Each number is 128 + 32 x the weight over its row's rms, rounded and kept within 0 to 255. Layers, rows and columns count from 0. Numbers have three digits each. The size before them is the row's rms in percent of the matrix's.

# down: layer 2 MLP down (transposed), 128x64, rms 0.555, rows 52-118, columns 0-63
# gate: layer 2 MLP gate, 128x64, rms 0.413, rows 53-119, columns 0-63
# up: layer 2 MLP up, 128x64, rms 0.416, rows 53-118, columns 0-63
down52 095:107123092079117109117126107143143081079134071077138102127204143167117143093163098128149130122074143158125153160083178150138147182125194111150141127117111130109166152082038109082123102125138089
gate53 098:173129166140143095152096105146114162121160123139112092101149137107107106054096187155090099144133110088057121157124145111107173144158147152096167137146060194130091149156108168153092118092089188
up53 090:142189099088122129136143131130141165050133102102150129135086103098142169077137085117103149155156150162092176131117161081063165186137148133130161117153122073105136133185157169114159166150064109
down53 102:117141102171121118163131111142157185151164145150111155054137131162138129134177077150177145127142089104177155178145132118170148140112096167102135174109181101135151072197153094184150106085119169
gate54 100:111154078092087091122111058094119193181053138096103137124129085083121107176124107171153108126092142152122190115087122147147102140130139067157136141150134150159059139120160094160171133131120144
up54 098:107101117069069174143186107077126163089120100171114081135141117086064073118118097122096196121123109137127149152150122139164162191104157103139158122131174126134118062179100100103131118154098128
down54 101:109115073114124185186122189078109107128097162089161120171114128152101155135112112087145110075166088100073152154126117129135136138083103214116137160098158096149120173111092103121173133179130088
gate55 098:075175130106125159132066096140161115123086139053090119120122139136133125110129125118170073107147136108145147177220080113175146112134145128118115109066172105072143113181086137089152175122127118
up55 097:158157141180130174096130157112094155093143123123066145109134112108118091167116141063082142154169125140099119096078171150138132189165064146183144076106208108135176107128122098124167139147145127
down55 098:120127113014164097178124116154134162124136131140143108099148124141154132114138117127153095166151112101110150145191111104038136156094119124126096076175113088076129115104220138125121142101111130
gate56 103:152116114109098126125115170105076144129183152131108123078081198140085102106097098202136094141133062058083108135161080148082144073128138107099104089108089142102137119111101131077138154107139128
up56 106:105119078099083124156077076116165157121083145146121185088204158045119157113120126116152137102161166177168148149124082082113091134071108099152156155169124121139155123086149089138133152137126117
down56 101:145126094117102102145145132122152087152164168163124094081163147139187160105125120117086161072171123122098119127109146097084182147114112083107093080056145104161131120122116132106183104196208121
gate57 098:162166130080153103119130055092106108134089146125126140055140157119139096169089150112065095110166118162120110177093102087165162102180111132077177157146151092104155098174152158097113117147146168
up57 094:108094153092143147163124113083163061186112181075103157064116152176139124133125092110085133121098157128161086149138109076141114111149140161149117170124154070073160122192110138126107129070104155
down57 096:160138099142134071141142091173153173106113136137135184149128089208132175124145121065217111096117121166137154131084143123122087112092054090102124134149153103159104152121139110146143154171176135
gate58 108:143140143083145077104128148113151132140026144121143109165086138096102107171087083100144152121131146100082103190120108079174158191163134093150084080156099099099148086119141142130158165153138109
up58 111:053148146118102085109208179100087149152104141087106151123153104177103117138134145087208115111122112118147166161176158149122069118117157138168125090097093156141096120096078112089143171150109121
down58 104:108161178090135101150113090144097068160164141128200129087172132149157102139152144083158053159136112102087176152130090081099125101147117131086105136166103128170166132173175096098157106162128162
gate59 104:111151091105114121119119153114166142155089162152083121106150118100093098150156162114193094121203089127061101112126133166180136120122151099208119165134137113067182149095142062120156133161151126
up59 096:151098115054115113132097123166076096077116151120137125098146114145070128116097113089112155126212099178132141155106114147097088193085207127162158144176111074131108100107145115094109136104131144
down59 100:071145139114164147162127158122102115173143142137214159137093121138140116096190105142089140110122114109142177120111181129025157111170089102140108097117190110174125140110099165133123147127092077
gate60 104:156171089097108105115098040071124123100166150153131122069192156183124085186118148158116143143120176124154111066151146136081091110174106126139134138158075114122141165149148102125140095123100168
up60 090:098166149162080127161083132082112131126139149138121157179157132168123114089150134129102158169109131102176095112122147079145094166104106197139156128110075085153151156071090123162099166052184105
down60 088:139110132143137137111103155070107148104209135165163110135129090113174118120123122141100157082114155133147125124109161175100131114136198191139192150121170081212132157120170100180121109117116184
gate61 098:126120120129081145051103066138120080085099105090116175101087119118150151133171100116109145183075100112093128151163069126130155157093164152105068151179127135112145116205179118148138106118143134
up61 099:202101084085112139129086096105180133183137168131051172136124087132089178112118110111162098142116151125079124101153086147203164127148107139108112173090147130107174137148131099145124076104130160
down61 095:118195147161176138123135109087152133041101150158209183114136161083186125159112149090142157104146108075107150142122126077107085119140103134128130140124110123124184132125114054114113118129069129
gate62 091:101142084133115121114094124141139215091140127096062096134092109144063126177085132108133118179107153124084081122159128100147144150115146155107111154188070075151156067137146157084145122151127079
up62 114:114162141135143150163169124084165109071125082137172173088184173122153107103131124154164121100114109067148061129080145124100083093175070080163115136104138157104106169097113156131180133104092125
down62 102:090094111151118117164118155074119144127135177158047140103116135178116076086120190140113166139138119136097118150091098124120173094173064095053118146155095110152125101128183130106122103146150069
gate63 097:161162070108096097132081060104152131131147074144109090113108140135141138127113173158134071168140155098095092156125068117151152072189169093081113122139142160138067117145111195122146154167127116
up63 096:170131229129132131068148128161075162081154125168131126113113190161116126086126150123143121135092102107120141089155159137121077143079120148134136145080165143173125084143097156112144136084098209
down63 093:128129070147152077113178057129126112115148107148111111105123161105130134157092120161155146127097062128109140119079172090151152072114184147184127138117082093162126157109074123040153114125094155
gate64 090:164130111104185093087119082196126144125186137117129114140108192144068129157167136080105138146092108140094141109095128101168142124111105110166128107147098112129113085088091082028117143139178107
up64 093:168100122145202106101156122111152156109150160083121175150117132128127153156180128157085136120108097168161124099066143138163128133125066066141135078178123128086126150036089135089147157163134151
down64 101:122135109146072117075145127121148161136128057103100106187166102153107101092154073140132211105161096113090147116074130121175134092170160166135171115153135157175123132164150084150099111181097122
gate65 108:108138143100093147093108105166138164160087142153126104136123172133077126142159162121105140170174111132135148109124143125085155171124069169087154180097168095174136087081120193161149209168144168
up65 112:097103127157128121146129189129153115098094111080074106169082089144154151056114136120132112109123141138190128105115161170111112131114147116145184089172123082145159138093078163195090166154127057
down65 110:085134120163145141086141113159183138104190104149159120151102142101146066143089090093119212109149096125127102170185158102199096179148137128127134166109094164127145095201144160129115129115118149
gate66 099:098094172168096141150146067125101081084163087136132102131122154142103111091135168123154133173108099116148128126099183117125103115109153111089099093150172100202115044085082120076166125089102148
up66 098:150156079116097091181156101110077098160120123115085113124082178115146173178132147098105091098142145125119109127182094075104101159087150176106175122171078110109099156109189162117067130109110142
down66 103:162132105181178101135087196128185091108109089147138148127136140116110091151130156166109116114075121115129100099069180175154098086122077102102113186121166136142127134133158107069149172146196113
gate67 101:125113117117075173139100119205198152109140076135132123205094153141083105124134096170118172125147113111097124137134138161156139125078181158138098146093155066106132125096140102099135138112218134
up67 106:147135135125120105096113086085111086114045107139150154128173121133132094124091152133122205154161099145127071095123111152105164102177161167127108121151080108106181096154129045125105137197136101
down67 099:124101102137207082155108129150135151125152150147149135128154112093149114119156124153085185130171117187181094106164122120103136143077071130175151192179104174133108097079150105159130111115168192
gate68 100:118111143127104128120150122093111104086097138153033152090180119134118111111160139129099112194144087138088080127087150166164180060151141107111177151139113137076115076094116146131082140101183097
up68 099:118194152109137145101138095158104160110120086162139182106123159195117122087123101187095084073149089099176104109152143090144129082132129160073142169107105092144131161151186141075080101109145132
down68 102:136092163130133069137155133103063118115117163139126158097071066123139119146118101056094137132120125129112119158151128182117095121161154109124055074113156160175095068112112060104106102087156106
gate69 101:192099125123105138178113157125177110134097123118103138125146139151167180155095154126075138153120125139130156112100123106175153029154096071162168121161178173080151058131102108136129123169150159
up69 098:133138143105108071154118118048139149144126115116071118172102069191161143165119157097114166153056145118133093081150149130115134135119055064102118100167111187129145156161107119094168110127130134
down69 101:076163128133116078138193107151094145106135109175102184118151188084164173123126119119103149114155120168165135116119122161148131160147234147150155120132111090118108087110132107085086180078098135
gate70 094:130145186103095209090124135119102105149115086184119090113111189072172119073136098125111123123099113098118148153054136136073136138161108187127127165086110138206110112131125130113104120108091107
up70 094:152061136159127146079122164124102144145155141139089094105114150126128105097098066078114139113084121084130182122087148146116078119177085179122099150102140120139150063087185074091110163096163098
down70 095:109139146029137139131116165141156123117087108091150148121130164071091188138101118157109106088146145192130074092125126092104152125072131078144166129096158113075093171104133145142105103183133175
gate71 099:131146173087106119150187156169058158161085130198139154140149198139143092128151082167097102163106133110154071186091132165129132102153106152164095126131173122121114159088084143118138154097113094
up71 092:146137118112147179152135118137194145143120120134127081108142091124100195144121184171118074145072119121133120113103111088124157146100123110074130128140102139156120205167180078083041102101153106
down71 095:181156151124125124051114116129110174118169120156166127116124163111145060123142176076112108103187055081180140169141149162093134116157103141189101106145103111160175102110115150153138168145091144
gate72 099:128087098127112100173132112137168169067140098117111084154118140124093128141099094147052200110151109097067132095115119134149155087148110099109130065069121099102070152150141168115064124153143161
up72 100:086137126150146143118141075118086096094122157131135122101163118165167174162156109101030132120120141128139107076129091152172111147116162142142058147075187114070132154125116100160176065104106128
down72 098:108136125070094126196116095155144146180174086164094127158133092183093105094110095153180130149074085138076119125117101146155147114128149144167181079139091129197075162148132109102135122120165125
gate73 091:162152128127178177178098132150169157149134110093098144104149148157132161117129181062109091175068099110126116193150176165128159120109135120147142100152069140073146094108080088158102081095150133
up73 089:122170132094165022109100159092106135104180101152155082111145142141104144099151111118116134154103141193177173147124127187132061161180101105145120083143115150135123132111121086109184123139139080
down73 098:150126143154063069079099093120121123097112137179134075100126183149139137122100134154136085081060151105118129144107136111165104087143136156106128213149184138113121167107075066142119113084117108
gate74 102:112065094088123098138116145168053093114122160103114112177117155081121069167092058083102165133115164126121146119077156143140156142148092085111100163165076131094132153118098172097091136136095157
up74 101:061120163123058113102094191157118166116159161157117140144172151081123092163114082123140151122109152136070121130138180098114137161088090090173154187176104116152096174151168088131132149138110156
down74 099:101170114134170153103134182095137135157154075122169131114123114100178157126193130198163138137159154170201145143162112135075071117145113109094091094160163108061128137076136127097122132163105142
gate75 110:091100136101117094075138149182111117106176174185169124102149147149107170067085126105157116095100140132118097153089095121170165130130126147194143118138144087097129076137123135137144235127146160
up75 107:099140124153116138138158140138163129157154084090113156074208143112185122089121122175120130109159139106114112194116039150084138145144126110145089099134164165118189089116121064183134161112114147
down75 104:124161163091099122116140127106099150132126144152111154097084077155108144163129120119104117159128108105126151122098155101174063120127157083143153202159035115124099154187105034151088141119113099
gate76 097:120092123107088132089102131096171115113172142100115101140164104135113091094089168135136162094133130114074175181163138128102118097118124126079039088127106180130112179137180179176126121092081086
up76 105:139122154130100082122058170075130088144109161114143105086104108093191093159145113121098109101087106187066120161111051105180109152140163128083121131050146128104169117136118136148134104109106123
down76 093:113128131106106147124141151139096115141094142120134147190080180164058130063082132100150148155175131114147151079133180183111133186113138103109164127212099161138097112155143141121175176122089101
gate77 105:154133142119119145166166185118127147142173156124133168100112164124034133102163143108135118049108161147149149122210228136111161161131077185142115135108131131164109137135106141092139127129129141
up77 103:166142106214153124103173095108063118082126181104102137147121140093118178127170126130115154139093119211101171144126206117160145125180148101147130090086104133130148117122129095099100074110114145
down77 096:192121180103125134098142116165120118183137140140142149129103077067144154159112059133185141115155110089133068195104080104154128126129084164130119211167164099128147152111155111113123099090119126
gate78 107:189137109128106069123096103091147061076108136095143143091110119116176121100076095118134124110128137130144113155139119133082150130103115134201091159102137158073108173131181190147122160109051092
up78 115:117065143155165078129110082139161100074129134119149088072102114104145152119135191069090123141168145131154169153134058141116095115115060151101154174108123094127126154095156155143173160089080134
down78 103:091177135108100135128135161092085123147118169140159184125120098138120111115170126101114127181101138148160093126120159135135158148124158117117116161234121157137152120157167127152095109226041113
gate79 103:141093107186109092122098195129122153136123081117117112151177084082054106171111129146111102133134168165097172112165144163090189136140074130198081128105168109103099096111102150097159131141103130
up79 104:135116107127116142148140120173130171135135074124110108099104127113137083077180136139128103065116124096166129137157134101136123109188133170173145190117181196155163171132126075117129129055068071
down79 101:160047166032132154149166129131145118115089138088129115090103104149084076125144151135108137060114123101142091171155047148142133134135152130129142113132196116101137130165069113125141119090142096
gate80 096:150144131145106087153133166140196175063166148098106112194097163117130098166152140116178192139124141114113159108144160186135116131132122156144104124123152115160162158081181099059140139162082079
up80 091:103183166159159145086149192117133111102129159143114122104142116128152149166146140108116114155115055126109168133122127100111122036126102165130156149098101112157215132108140100075176110123161054
down80 095:147118049124144117149062086111114149113170110095135071124135094184120151137159117184100139113115131076122138161137080130143201095096172073108123155127102163095125130152118171137130073097066118
gate81 105:145101154089094102101159126103065111062109110156167159153146150123128109116149154062095092135102106148135161120126164093106121134144158107215094190118064139116124107076090195108156142130095129
up81 107:105104157142105155167119119176134148115191142147119106145081116129112169082079164168094171134139118140144165120126148197141166133112106097048140179151115165098186113184161099171097092156115157
down81 111:136115083061151125056141124083112122138116088133097134040163096117172117070145127112078075129060117130115160175113149140117137171104085102155132157126098123103135153125178103104070154133107109
gate82 104:184113085070121162080142157138151100126087116128141196083153118086102057129148127116119128144150173069045141137092146160128128090159102128103081138132168137073099138122170123151116167124167133
up82 096:131133094078135144157097135106113145123128164098128211096113131155132163080067071117162133140112101100182102163090133168126126102112142120093112069174090188116106162141177158093179157109168150
down82 100:121135161110143141125072187147144118190141139120160112105120129152210152085149149154122183092121154191059144132111187175141132173101120188185140158110121104112131174148147095114101112135100101
gate83 105:114147069121140096125087118127114126130072164065135136081058176128092199055078143136133087125159097088151095138097139118123120154153150136119134145114104112154154111109122069092103186156160085
up83 096:085131168110131130165152144130147103091142042192110131164161115174163067153172152137162153134165115099125111102168149110150132108108130144096160117083159177123115180092101131130118037090133155
down83 100:162144107090120102193135105124129114160104151099049147152103168149140104116147094159063103102147132119086159117103078184147140117120121150133096159120069086085133087125135116175170131036106141
gate84 108:145152133185136161150171092128091107117093108172111138091176149134118080138180166117125077102164084108063149128105090089121112146160117140171079132055168165118130071088117169128176131147102128
up84 099:143135113153163094129081108148146131189085137143159155107065135108083164150138133126091101078107143151072137086098134125216069128139114102163186119167139135161102129095175148109101145098192142
down84 103:129065147112158145139112118094133074054116117090168128098145099092127077098157133179139111143117138106134140202128134086080084151144137091139129155137096084180134111119067080168076126119068122
gate85 100:110160113068094090198070125143094119118129149169106103124079122142069133068114141122135111121136153146193170124184076149180179166116144143110180181145148163172137137120118164123133143088136137
up85 100:123130073110133113151145063126126075074122187088167185178151150126152189125120165095110130163098093123153114169129081114126118176140161200122139126115143172149139080129131098100159131057134148
down85 097:138069101155139153113096151118111112091118145127158174165159143108180118174135062135144109147110139179114161176152147135110170153151194160082184131150175121147142135141092158204136091131070089
gate86 098:127146112090121092082124107164156171098111156127106122109156121130082078079081125083124150111041085138071130145120107154189152184169116126133160157173149114130121169118164194071115105114119144
up86 096:166146179065145127124168162147131077117160110146085186167096196161079117149127109135107119124102082154118167144146111164120152166072118153159128082119093113073125092147110170060120132160132168
down86 102:109057186139084093142059124150102111145157112130122175176120090098135107131188141154111078108085136145140169093175137083126172115124125089183108167187127153137168101108101097125112176126101107
gate87 096:192193138128064142114139109122167147133083110153166151150067120141103110122115137096129195110094111086092133115175106173087126125155147132115121164115054121117142066120146119185124103197101112
up87 103:123130068082166098146119132162142139111147126104131111152141181169117132091068090108157106097179145135128195132132108160112146095081140074130129093168182142128179180124189099135107110069077096
down87 101:134083128155123100106110080111116115179137164099103075109120118069140124190122150115123115169159099174126173073076167090123142167133128139152082156083128140095126113099047177130163156135072155
gate88 101:158161153138124166170095113125135107205160146152133108119141146098114167187051162180108138143130120127140110098139162151137149183127122096140159112055194087102116089124126097083151115113145200
up88 090:136176124092160203104175101097115145170117139165107151110135167103071163204100143116145077133129145151081156160100114169135135119166123085157136096142146097106145087129079101057123149132074156
down88 100:096145070129096117125099142142128154134149128131074084169223162106143178113120151138131095116169158169147080119165056132086142108171118104113142091155163176078183134141108109132149164124174110
gate89 102:111121154107063123124130117119121115129196149151116061129175140105165156131094128175123118091130105094147125154103094127155100148094122132135129058109064113156146154011096146114182155144151100
up89 101:165104078112146116085144080143124205083127113157165154093076123146139112079124130116107068095114132115132125098107066041110159118125159113099109168131185121104119146095191167142140125107168102
down89 095:151095137178090152141138128126121169153145124192088098131184127112097166109148153134083155112145122147185130057161124158092146084173109102144157174080127103142086054107158150189121164158121103
gate90 092:117149122079179116188147163099141157112143120133160112106145138122140127118118143203111095126124142059190091112127142132138160030140095117163133129148138080203112137117071144105159158128098075
up90 100:117105146130122155098115153077129136151120106155155106118105213114115129069108178134081122123110093141074140149176106122080141159147156133085144142044131129161157128081060142120081153057107115
down90 092:125180128157085137130145115140105127092112178078089165141129136168145126105130086126134117152126168098140129066156119159138159084074156134166099165184143077156211160165148112204136083145142151
gate91 094:131131148160096143068120117156091171154142089124158072125120119094063113101100209169141116121129155111087120144129134148147175127089137155113062088084147119192111105092120202137128115115070141
up91 100:115152089104109120085082067087141131152119120146140164182160143151102105182130082125199115130153064084097064159107117146132136096162125088107189093136135105154088117122151080126126177135075124
down91 099:097073141139100068119152117082121105112133136102154096154147125118140133153124170121173195146133177128151161085182118156104132175072166110089113071095092117109132124084196127153129208107133102
gate92 093:145110102091106156127184127108144155123138116156203145108110154072201141115106112136109150156141124105110149134099128162134232096113077100156099128159086152126173135124111131128127193167057108
up92 085:147139117129139121140138099175146111164099162097094113142085072154155206145166099103133137106128139120147114090125182151123068162127127095089145097098167092112117124139153020071139146092181143
down92 094:132110080113128154172107101103109148178154132080137144158166136121135179106063197116073132077069102099152139071125127154126146104103141100165108118074122093110107100074107124114150100174114194
gate93 101:095096103178164116113147135157146132083095074158150150086122102066120144107132130136089098071102095107088135156142180110157158168168106058151201154127141103158085126062123144098110147117107087
up93 105:110170109126155140134122111094124179139187156111130159219122124120159104162136113202112171186104147148117163189168104158072077138111189115114081136137181145140140126145139090101125135092106123
down93 109:179157082140137060149117122158143121164142135151111094145144063172145156128158163106138085120133157084099106080101136119167131095143048128167141106152124065128167110105092184092158144183158161
gate94 103:179163152155075122119132125115103080128127136149067154134096135213124114137109098134159152125149169151116170220181146134081148117111113119118090129131135208158141095126181086118124130131073156
up94 104:134134182122124124107133124076088055169139118152069125130143089198086085185092131108159150097093150154150176179183124149099128111154105129125128124117152169097143109165131144136105101107116041
down94 102:106175128114135151095164106232112195216128132126162164112090175149131150138132113158153164157167166152162160131097137174158133154142177133111127181142141114149085123147151156124117141174099156
gate95 095:103024121141129055146115115100142103092121141123168113139133095063165175080144152119135163151131131114143133160155148132165129147085098157132066082092103151136156088081097137113116112125050120
up95 093:148138170150135110137153171165056131119181104152064133171126053157100150176133087070104137130071158113167182102112129164133090106116100111163103161102111124140136156132136136195153114089161148
down95 090:154145066129087147137161134111128177138052080109187103116103122102126128114161189138147149083076123096105096092097095134142218114128102084116110070143126131110192102145119149131144164126162142
gate96 098:118091092122123072173129136120135139084170119149146108125133124140081084146079147171134220101066123119126210132156162117196106138078101138154147106168117154158158142109092079106115120103149100
up96 098:188160136122170223120131159132115135162111104118148111107061141140106071144145102148120068134146151124137133117103179133151145125186166094093204111165123093090099118188160085110127124147156145
down96 099:124199165110104128111093100127130128108114121107094159135142163128090160063169102134149169168121136133151160173124151193106137168191151152149151191102152100090101139139177173104134219134132123
gate97 096:143090145110091091138111148149087123128105214130134143067106149165168075194099169124149095065149100114166135131162120136125132128167097136172122090166160161146143142083109086081067144163123115
up97 093:165136077190128139106117187044196131166160120057108145108144164125083133140168139100209117173121132116121099104115131109167176152111159180070120093155121148126133105133134127123152118129147136
down97 101:068144161151169051114108113163126078110136056159114146103135154148092160147150154121055164162068092149110081150170132130122165125101163105177146163107126133076104095158134166114105151148114146
gate98 094:196095077118104071119101108132141121130144092131161142130189173107138093139091121143131171116147149129163104162235134168077101153141085148142110134148124097136157114134211136139183118094113145
up98 086:077179147157131141176125101167151143120077161115137136142123132119154210149140137130133108175111096122087143161114092135159148153149152077065137017141133130105093098111155104117082165154118082
down98 090:140095082060089110097054089152139113143138121188106122100111099126092138089142108103138106152169159084190113115161121153071106117126055159132108153128100090108150184112168144176134127173111144
gate99 098:164138068103151149168095115127165137134078130098097122081210190144076112143144172119159125135105039154148100127145129154137124110130190074164125122145094130170125113092111096119160132115172089
up99 103:154157171107075174145147056134133127157091051157100102104141130078122123092109111141153125154091140122169133121135139139137065122158100108087129174117142126103136188143036117075140105126160080
down99 101:145104143168125093062128102152092179090120112124136101137174175077132172079189114150120106113153132093124184127122186127118102048145203147153136104120110149175149122139131097082145151153106090
gate100 094:146125126112108116104128073087140098080114133118150158175167113088122107115087157124093148115150103173114136131212149124179132159193116157155059111112145132081182172043147116085102130130122114
up100 088:172155170128103078083167117172146135181130135121097139099139147117110125140116162047192107141146063155117074140138163098173152107148095141134163073112104117175125101168141095154134153189173120
down100 096:159126120066114108140132179114155156196174120113128123172072112114169153168107121105153096050125112081086141200116117113127088166118128092120106149145120137072086108091078126113088124081126165
gate101 101:127155152089106108144120122143117076088227186141114067159116141133100128125134119149140157122149115071142147149173119097162121127125081123117143192079167116177141087104116079158120169086143064
up101 093:114092104136158120109162133139181130133124141107145171149123117168145137112120121144105103147149106159119068130148123152122207094077123103147118091188103137070193150208124146128134080183106208
down101 095:136142167143082112108137186140135174113113179146106104089091124128121156123104182111100098123172093119140138124136116151093149120140085144165164154042066083185131126087120123108149204068095115
gate102 100:154137101104142099128120098118126132136089090084148123092120159149148118110127084177175180143116178127166052159133164088092133140140109131159087061162078066164126138100092166046098132128121128
up102 106:128153146166143125209145117125083099190076118148096101178082141100105118177174097154147094150096120180133144151084131155124125077124150139168124161101100209112179087167139109115094109126119138
down102 102:150128149147088112136107080150153140098156101121113045165159117072135102033131141139112096119077134155136082169135101142142119157117094094109162142127144079182161173113117110162211126128111150
gate103 097:135151174132106103100073123127122166118084125112162160128103100167162097089143155084071112092112136177082151177190089168184166151145137161132069116113110176185132153142091155102108169107149135
up103 087:161152081116094104151170197121115111141142073062220119084123090148133108102106142174133117127084154130128144118122108161144135185136094116072146134170101111172131139178096174145110163124173156
down103 091:072175162156185111102175135184147144140114113111122120092136171106130161137064063131109149159081166107184141161103058120116077127148153159080143135130172127159145121118088130094145152144080165
gate104 104:160138098175133126064092119143075102173160142154065150128071137179142144151104102176191105130160177161142115199162136109162188136109139162130128091102146097159110113125127116091117128185147102
up104 104:122127132111085162115086128049133105131047146056100109105112114194113142102147135142120178122146154146174111147152103081112170146061145104096095150132088109107134172161149138094096074160114106
down104 101:168114136080107116150106107146125142080118100158193137177161077131127111054132137118097087128080144158135135157136114188179089116140129143204176162102135121085085113083115106162069125103111151
gate105 106:096074103144130127144206102188124095078112113142118128052166101131127141114099129102075135106126158108156171192129168143063132140094095182126126176145111125125171143093133110135174104178161115
up105 105:177146084130096090093119136103113132166096085183148131121159109163126105106086148154088023108066118171124081160127128123157124116177137117138149093203089132123143123128147111118097161182090126
down105 103:088125164115114218140186126127137153109142135091109154179124133103166123163071133135123137084119115138139151099106184128059124167129104159153069183045123116169129134123123141168133127120091071
gate106 093:143144096109098150173131150149058131137123129135075155140154119129080133152094118089148175183081101181107085156182110097121168188160148153113112141165069153095079128173145161121158160147143076
up106 100:155146107137133136152130120121119112120096070108142153128124089114048158175090149127131159125136086093113090144102148079124147114138103076165098107163132074045072170180076134124138123094081073
down106 093:075086165140151097088141132150193177160174117161146084147142104094182104074184149097097161092135154113092151141142119112136124097137118199086138096134150131084129146111143083119067135169175149
gate107 098:170145123141087046174147129122110081135131110156200130117113152159119111151142102154133085135037084107128159132129163221171120124133180107113101116108104110102082078133140152155147097139119125
up107 104:164107170116103100152141173135105118115165089158183113117104127113112117108173143133163052106060113085101200110168148189131085107094123160128168069103127111116141117120121145086106124124175066
down107 099:101136123096119094112131168159155176160160133110139155211150086133163180125130093125121164100105153155117135112077140085125093116084116185064153100109134143076117198075157143178093104144152108
gate108 104:148117110130111143140146127187149169121148096167108070150140157113088156096147175116103107187145129110074177183124136153139161072103126119123087126072138146150164075106130124207143069180160129
up108 104:131127126175143150169134177130104114115099121137116120172141095090085118104189121163098056090119175173191126102112163096091104134134102112206086153047168123120153121102092144101147133124164121
down108 113:091072154079083079172105141079103120170154100094121092068091153159103140160140083113152127145109155133171128158140081163117140127131106130138191165122112119167133162108138136082159162132188200
gate109 108:152073129090147124193099160160103139084163170199101066142130128140072118104135151140161104138170115087098162164157127163099126135097163095120111100088150082180163104100104094164152170091110148
up109 114:102152097132117127097144147165121115101121084116163163107182128098160093169130075114154162090075104168068106083150089084138140148155085128175091087117121141073099094183142101085143148193155123
down109 102:133136162156107122099154085186098073128087164090128132155075157180144142111084139129163082088113141070114111144127145109115123124129169080089101169146126121153128066079114148062110161071174153
gate110 105:147112152125098116133135071150146146153096134100125147081098130146113196119119147152119173096064158088155092105079220153104089140114106101126084102132061141148110086139113178123179094124172102
up110 110:180132106135103130105134181201133132130188092150137104152091091080185124110168085085127050145136137112111170081117148123119152165087096151177178109133128089095085108109105173138159154143121147
down110 111:147107101149060125110140136085118127101114160147116065110121085137188125180141173190173121103114089145125161106093141123092152112104143124123085144126057127160122202147123153057111096090099090
gate111 098:132129134126129112098156124098212156092191111113121156097178214116145117118112110136097096128148126104128107158144138165106158098170088077149119137158171123122086146100154139206151060161081123
up111 100:118102133139140145145134124138126117152169084215103088161121082208175188077116124117168108128127139127130143121102137134080187090117103143087118150096134157147174143112098213153120120111075099
down111 094:077183150170156090194115120123087123126110183118105194123165114135143120197145104116112150132090149160155050155142130162151137108204130135153108102178144114119130100128142060137094096136095129
gate112 100:182084111099094131079097093112138126148167111136110059091146150126141154128135160172117209159166121072126096130097110170116193077104125120164190150147116172133125095099153153094183133141125152
up112 101:183142132071108104116147080039119123150091151090081137100120132168100205085124099134159133115100116169167110143156117108105113160130086073143153134155166096091105136090161114142075184143140112
down112 104:125086094130102126196165105152124114109133152102096107133155092126118161113166164147148208125088097157135161074113144073082066100182120159168101109149173135157118158086192138089119113116101154
gate113 104:179178174131121129148149125102110105134086183142170079128117160086147117161115166123163123083061100122087189152112171145183171148157101093153128123149145170090178074067121127141117119161144131
up113 107:095146122110141114092112092165164136161078138068131094114136128104112197103124188137120096142161135114090133071174116181136161146145191138141196122105128099085110082204116138130073143138152154
down113 104:062128151100161068128083170073149132102158119122156168144122118149116165149190180169216110109098143116106132145150125174152115084134089129118112160153092120149144172125184122190105105124148161
gate114 097:123064082140132075115131045162138127126130096115133102136156103150112107178114158142141110110151144060100071145094125106152153126072167104082063116094176142120075165138143186172140131119121155
up114 085:147115128102074168130112097159116110133168171091162072179115163112151158131111054143077130189154147197113140141101170080134112097146122180181131101096192119125126123122101129071140092137121119
down114 095:145214168172132112113086153108091130128136128180094138092089144190099153113171143101145101094119140086161153119144116111140114166119108168199175198125121125137091121134133161132147142184197121
gate115 098:127150133132125125132107125130147085107075129158120083121167071163145106155112090121078103098105080165099201148156127099094137072122150056153091103145123122087070114131125152085193088125098179
up115 098:194122125132086178081109132124108116141138100166077099125092170159092152172072127116136133140086131160052106081115103179133130136132125159094126073172119138100120122200102096187158136142116084
down115 092:178145106148128118108108148175115128125138105104153053112125164101137171147204111137158060133139116172147134128095117149117116170078125155207156150125112088112160156073173109145170165125063146
gate116 093:145116177155089048093111046168154117150127141133054133165110097153097145130141122139191181100133109178075106155130115137087132123111117143092099157099099141141182130144175156141100119167136090
up116 097:081116103114112065177153135096158076167103082102188110112056145168165073070147106120187120104137131128142137105133115107119118123129131177121114134104132142147138183082173172183122161110092095
down116 098:151162127186135132119112156146146172183162143118126114174192089050138114151086177152113135152151101153114113148127165179155149133120153103130146096094067127122064156144073068101165129098163118
gate117 109:119121114149049117121087105103103130118103094149052115132183129107098130149141144119085109183136130096121062169130138187106127146121176150132074152055180078109166090139128147136121183107107119
up117 111:112084113164074147051124139138194101148155105093136159115133134105202131120115113121102122075180122128103142188107141136082177139146092120062178131156192127122101143077108136089156130154123148
down117 113:107166129120127135167102125104130135086126161124088117105171084157168144161094083112159149134125147123161110147157086089058113173129060132156058148100049181056157098147119105112135122137158121
gate118 107:101075095111077085105122143156142103140101132162146158106132140147132128145066129156126167084114136120084145180193154187177050110109128068104152094102088112082133124164156136119152158078153160
up118 109:142103091094199133141196183061120090147058095113053129119124125139179106131146161124153146137094102080164158089123142137111124119098080168168170130114086129091123149130164129121087104148152134
down118 110:148099158141095099123205111092085095092129104147104164147142119100111079134132094108090187165105126109080131171125130189107133096124175189142171134095087124119076129089141052148105137105145085
gate119 095:131129079155140140137144117169101101113106175118139182104155134154174131092143107154157186129108080112102186151158155144114127121096141133124184174112135028087110132115192149153166164096191125